Each number is 128 + 24 x the weight over the matrix's rms, rounded and kept within 0 to 255. Layers, rows and columns count from 0. Numbers have three digits each.

# q: layer 3 attention query, 128x128, rms 0.0724, rows 0-16,64-79, columns 0-127
# k: layer 3 attention key, 64x128, rms 0.0695, rows 0-15, columns 0-127
q0:139131138142107139133143108118110139114118136140122136115161128097123110132136146140145131119127128146122097139097138121137114130127107122135141133120110104153132111113114151126109125108148096092134137141122105138109115138107133165093146128137125114137138122118156150138128138115116117120129113123113106077116111135158145125133134120166156118132101105129111108122097106086130121135134
q64:121064169054097145100115084181207142155140135124076129140171176106064176179118106156120135152114085139102156114106149064119129114158075117104110080063116118071136068102118127140159198102034177158147167052107158176146152145135166148070146161110119176122206120159146150172118164138104185107153105205141106103067052173140166148178119131170092147092030054131099098096149181108224088083053
k0:169126154098129093150142091155154096168120115096105124115118136126106180149118124123133141119099112135116111136078149139138130140117114099095153112112122151096146089119125094135153131090124146146142144087134132158097139141140145149103120127120116145122153119169118134143153140095108129118153077152146149077134095176160142132101108129162135155089095113130171112134108119162163124120106
q1:130169124154101117128151091124121115147138146164125145093148146116103137131151159118130145120122151124146127120123129137139120130134102114126145116106110123084160116127142138110103131117110091116123167127097155132135128142094145141110126138138115141139123132113142127132110150081128143148122124092132109064121143154154121132140139122172156134103103108146123122112092079086165147102113
q65:153135153116102149071112077139200130162117089176104099109190135149104155192119089141076074135165138137095142126114139095047140120133110065117102055146129143095114140076095196092172175118071126181154178104093183081159191151135128139086093185147129173175157144149123122151126148136102138133171100143177120107076095180092130175158166126155112142071049125153130129123185143053161107130106
k1:161087130088124113146172108149147153163092108107095117123125140140101139157133119128150136188122075158123128147069098173099131126133104109077196163122091127112104110121123096147137171073121157127160095097133124153151175104169135144122104140115112150155167103167133164140129152109103126091134109139157124127112072177155138173129103102150098160108084115104112093111109161140171087129102
q2:100187135140094097118148116136109118128133135165132128104165118108123140151143166138166134109104167117132154121115148140145141122130118127118159131129132122095117102107131164108083133116133104133130168135120138120142155138143139125109119144128115127150126152123139124149125135126121141136128093100140114100122124143149138141123151144172179158112105119137111118112125129080130119124138
q66:135114141120109137122152097121156124173112104138099125137151142159129164154092135100105119130152122134125141126105110095061154142142148081141130087147096117106127118095118176082115162095089106175171117135108129109139148120159104139131075168144150160156130135145102153147125121141118142144133111160146130108127084144106112159145153112150076174102078128106116148131164167091110103088124
k2:182122103129144077145157123156130164120112107105109153118129137115109106106155119109151124145140097126146149136111153143128119124118145148097151131136100080113120121147102101135120160096180139137122126120136122129119138127129155109148121100161114130124167107147138172085107133119120140096132127113125137145130095143163108180114089102142097158133145125123157138107116126135143090143158
q3:133140161136096131132167089129105128144112106145123135094145128126136096118118143138155141143126141118105133143101128136146137130131121148157147116119133094114113103116134157120111130126148083136129139143121150117148127142120115163107129131156103143135123135102134146139110167116086137107111094130117115096137095104147140128142147130160157115080110131135139109134118147083132101173155
q67:113144145104087161098137105125174158089135115126083139123139155142099157174152103120100127161153107158150147108134140116051156110127123077174095078113128109107125140115149133077166145106058149157153127087068147127182121109159143163079114127177164162148174133181105157151086153170115165121134088135155150105098058147101113127139142152191099149117070088174109119103141124123158119114082
k3:111102125074153107146145106144129171156138117119130128152127179151126107158162112153135140140114110169126152135076124116106132128112132119078173081129097105130172098142128115159133126132128145107133081118136103150095142113113144118132123177113117157143129102148111168161121156124141140127141119124144108105119099188166119152100110101122120172111089121077111113154152100113138105144046
q4:133131118130143150133108135142164136147131154149103121140129146119131172113148191108137062114111133055129117101189170132151147139097123140113141102146107147119119121131118152151115114160105139163139138120140168119116129153145126104094107164115143156140095149087127117119180122118164106116140126118123130142121140096133142136098105121132105152112120151128123153148148133148124109079119
q68:115160072174130141131090140100155126120104157163116137161111113149167134126141144136148087108158133064123127127130140139136133126098139139117130183091133155142131135114112168138128139156141129144107174139120111103105115122124162130149121100126102158129072158094091089109136137123124111125115142124085117144129164126095118113148162121106147144145172136108145165163117105144085142137162
k4:123123142149113164150150146099109160106129080164161152129142110125133096109115139156131093125179154092118188124139113122130126122173137104138129092138157196111100140163121171120115116117120128113137105096141155066125136119139086138128133118129125146127138130096161113116094115150102099112151161145103095147103169091090160150144139162117104087138132124168103115092142127123114154134152
q5:126140118107130114122147157129127153132128129110144143125149123111131118163138107131103180154129121146129133111110108135119136132124119106128133165106139148134129127119131112120146095105132125120122136138133134158114140141122133149141139107129166107121117109141131131126111116156146125117118107148142122132115128164120136168131132159133160114148129088113137091084142105120159139122122
q69:063126152100104142177127103164134192128139119064149146143092157122063054123123119152151130140078146145146103144108156123119109127154088104139123126138128121072137129162147127166118130140137166063121135124139150203128130155153109130109171153103179091061178118141160131140105120109142105122110133117093135114113089149161141140164083147172130122133136071133093111097064071149190134103117
k5:126135120116173083168086122145164096135144110134135099138117135137108084132147163120123143138104149134138106138084136130134148189116116138130110105120140107134140100088146088118189110111119136136125130102105144167107167148147118129125114168077158125115131139134124092176178112128131120152124121152154111095145110159097123103094135109117180136126053103067118102170112149101129122112114
q6:176132114100130148112145115119123111122123141145130124154105136124126096138139121153123121117139158108142095149159118132102123116135111132123126133131160155121136142175132092131142139142127124102120097122161173112158100115135136141147131138125139120104125100135140143140148060120156092129164117122117127168135109112105131142103108133113127120146150114126122117116144122155125106107137
q70:142122088121108129157126124104141120088108134127082129114117158144117138109124127163126088139113151088145110122154147129121123156158152118135138166106123151136137101082136160132107143166171140146128125159126058140082141148096107130140138105096101116138125185128145101089120156089090154130104141146093143177132141117140131163158171149117131102156160129078185114116128102116114084138156
k6:166142135134139135173145138130118132078180116096124108121180145094097090119101136133132119109133145088127127116164110150125131146130093114132117088110090081161123143112092155134116079130139107138156152115110131121130115123122117148124123125189141123154112107131124110103087098095103111140138136103119135121122143138103125124140190155154116105140183148145153149165141106125116151145157
q7:132098139137122141148148137150156123100129131125080112139114137125122120126120106128107136161123142111113129127088134117135136119119136116108151121143116112120120139126129114134126141116147119126157139121117158132133156119132122164119142152150118137122134145137140108131156117121108164087137126131127105145123118118136131137167151120142156126119128117148159141132113132129135125119137
q71:136105102112105099125160158215089110121128139131111141112141134112125159110117099143177167103078097096065125139128125099136132144154135101065081103122122152127129099093110150161145120159169137126142135126143101138122170132110121155177161124099074128121142140136161103168120154138127122105134112091113109123168113193137148124135138100139148106096132097085148130102117121102133167121118
k7:080167160118083138118147132112157098129160142142132137115083130122094122125094100141161142155139149114148115169137114167120122146129096122160132106088095162121161150111150088113095111106114075120136143135085152164111109157133099184073127179117120168121131122096127119146141128136113099151147131159121110177103089091125138127123096153161093139117080111130158134161134136096115123159168
q8:160116095143114146124146123153140140136152147138125117137145152152129105130131135134130112141142143114113113116151136127113146125136116153117153121130132141123111148128109129144154143121147164144120104120149146106114162104160139145146144119120130138100114125112112136121159130140139130108132138120134141143147117121119136161116138090123082125143149126114095128105143146146097114096104
q72:122114111129156127171121173090125131140115143114096164139093152124138123117117156170171137137151138061133136130141099096142139132125147156097171197096112150130183128128117103180120122159171152110091121179134092136095136111099127117118162117113071127077085138102102082076148120043121143125101138149115132109177137116136157123148141114112146138140165141131134128147087143133121144141132
k8:115151116156107144153114150078117085125123137140146126120111110109134124126118144091152134099158142093111096145139134136139122172147121114148099093127128146133119129133120145093098111100121107130125185147109131091146122190148120158142108141142151138099126136105122090172129116094086092143131151103110112111117180097105122116110153152139132108136169136163127134121116174122062179101211
q9:149100127159128134137126144126143145116123107112094114163096144125144114169141099138134095165135104161133150116097103154138122134132144116117111103112155160185154118136128119147120135120117149091131077148125111116100160125102090108132137121096124101090160124124128145127175168115134075090150173153115082180106105151140136114164128144125147119105164092124114126173155129142181143132121
q73:122133113200084145161094108079092122090115117100135106169090163133126107124157164126179080168116133161138121131130140140116115126106192132112126152130161146164124106126150110154065065138187147090108113145161105156072110110109127105143180125055114142107134130086144099106138133102090122095163140153077148136182101141150192159148128102116133129107185117144156095129078105149150153133159
k9:125131127107073121118110144135138110106140094135121119075106144089126097099110124134138129123117155103118120134143125131151145125151096091109093139091121121149133114120095145126160112126121128109132131117151138124123119134116111133123134109119161118109135140114161094158114144154107106133131131134188146098100126108144188114136156161163150096129129108129156092144144134096084145128151
q10:139108112104150132107132153153127139133123148113152136106115136111120095120127128128106160116135107133125113098110122150118130137148130126131103126137143145092086141151151128097149121123110108156123139128153123127144111132115170130153108129155146135130129110139123137118093124151140119150129142120156131154087140149107116121117103133119108133139136152105097156107096101140143135147095
q74:145126125086140128046141149179121155113077156101156137144130137117149144146156150120124165100115102176086141117133134132119107124132098129106104166165149063128106143179135149083141116122106132144150112042118125100125118162152165114134088118197142122162160147165131149137087132158201148141126104142135111132092132125120091168078091136112101191154122095110095152098178129138127132146112
k10:135124124125145162090155121143140129133111158108110152163136101166140154133122114102099094131128111150156121124068168136105148084100154152145134114132130136151115148187155120145117159163120115128153123153127092148117119109124115142108105136135093113122126094132114136083120106116145126161141143104143173104140143131146153172133065105044125172124121129102115131111124081144142124120094
q11:105114139185099120149077140134120122136143146143119129112156140085127169131131185120130127091144119109123119093142154117120132152144134125125157140117119099135141113105114197135104122125153113159141173107096119142111168161137137115101168141166137169109124142120123099122108113103091167162112112064112118062142111111128125089099176159169138120113112149138148110117114140076082115141094
q75:049113163140144149117157094105165089154158114143052139135155148141087172150106135163127106147138118105101169143140128108135129117104066138106104095107102147090147125102100146119150149113090173190156153119108163119133152133155088143068099127168106193131160111109087125152079142113113129148117099143203085034067125125134155109172153151169162192085092142174130122167126167094186140127095
k11:129143154120129146178165109127138158188109136122105108165117117127115121115169118083123115149124105142131147129089158075106114140154152116111131111144155148103100123150162097150155141114096155141091121127125140114128145133123138122116150111130119175108122116119130114145152183159106141076124135096136087135089091183168110132119127109141121155125103117123147112137120168144133118094139
q12:125150116161137140114073146121120105139124131142135140124176129121093161117122158125127119099134153120117107086133133115124085136140124140139099136127130117136133122135141126132118117153123114127128165138103104126121138160128128100127153139143156121133116151127118123096152152130138132142119153111110138103118127110134114118104145149108107122131141176163106154119123152102114120134122
q76:090154120181147125114127143107139163099119138120158122152146117134139164156166141078149107103130111159160178120149109132101148113120133160116091145103096084131126147146150166094104107136112126149147091136127113161158101136122126100149103115188133126151098119122112155124122144168123113123112120122129110094136128112111106102096121138149122179125113125159118138100188085140159108129089
k12:083118178128116156123121101143132147160124112116115094116141156139148151188147120160116134135153114134150124154090185083137120116114132141119138112122156170119129106143121138166165128087138124102127128100125125132100137135116127120078126117131141163118147137104148129152119147106118083127132124139113139092143101148124151164121132116138147132107118142096147141115138089094133112137136
q13:114096114124113108153158165137153109144133160135111129174138126180123156130115096144129131135135146152112102107109116120115101130162149144132134099121127114116142137156149114154160121148116120121118135146154138126146107120137125160155126170120136136096147121130100107118151129099123135143127152140114127165147138137139121124118117113116122126120119162132137141126128138152133123133083
q77:143121089129128119151126184118132129134086154120117130162114172131144118115142089124152128136130142119132134128102160098154105118108138140135154183091100126122149113105135114163143117137147172116107112143084108123110088074104152121147139146087126134119118139114140068106128139098103105153102126112096140114179109163127125099147137079127144153151130117145114147153114117119137119095132
k13:136155092152138138129148164097143107117146114137155122131108130101122112141102128095139096132142127096097125117161114122161123136164158187108121136122145131147134140177131183094146117112139159154121110161141138085137094170127112111151112081137183112116095139129124093124132113151104094145133140127111106117103150083082121134097165139115148096152130155166129134079139157153115155155180
q14:114112116153111111114091128144171122106133146113116127124141122160124148120144130116148142124118102115087116141139140141134115115108136144126135144118106098113159137104144137140080148142124099145146148145097119124108143150122116122109148110139137146148121131140121113141148142152117147115138108126143102076139144117116126106104130146126150097105081157089130119152133119140116142152100
q78:144123156096140059093139096141117162123141164128132126112138104115158130167157141095126146085105165130128136123105160105089219150143123081116094147098155107117144133169117150080149092114107103154151124075131173096106137173169160100125089126170135134179149096187082151162096118122158128124164113128153114095118153141061108109065107128136113183113112124104093157105207150110119130117107
k14:120117161144120157117143110135163157130080117102107123158152124168137183157107139112127099152147130158138098137101166150090120068101100147160129137155136143138134122120131112126129130117115120111121065129119120165133172120122141143108108137082093168102143115136098168101132137138133166113148128103135177129112075117162161166126066103132113153131085126130120120095127091130123114153079
q15:125145063142159100113118103119090139131098144099197177113144070115173092156154112106118158096147138150167114094151101148128121097125116122129114159154134097140096177190128139082110115172124133148133128130109154112172142080134171106176072108191135145124086125129127180101111115134191119184099163110162189156133166113120072127091077125098092156181174146122103176045156108140124142110093
q79:139089077150146116115139135140106130073113181144175134133176024139132134155144112107057164076170142146155074085075110196091152097091151130196078143179079136139072223193133140039125141198152104152173087172170150107130087110125166156150028067250159105187045114162067196092092094151207143122121149106179091150133206124132073117084071112092090159159176170099070203035182091201064092135091
k15:138119120110134076127126095116166170149111136118109132148160139163116145135147118116096148130152116128127133131125131117123155134143119134128107099134110099138142114150137120143114136131111098119141127121113114128122143122125140118130120139114110137132128141118112163138140141142132144140113116103139141101100104146104103119130119099112143144118106120109116134126152118147138140094125
q16:136126129144155092131100135169115148166110090146131123117154125122128137144100155130110061113122145069136099063157135135126130138161130101129107154104112131129115119125106143136072119069114130164153143107095159124129108121200123126183149086056092201128157106081108130137142144120136129166149185113166116150132103125186107128165130146161137117121124162133113139100144136102132123135117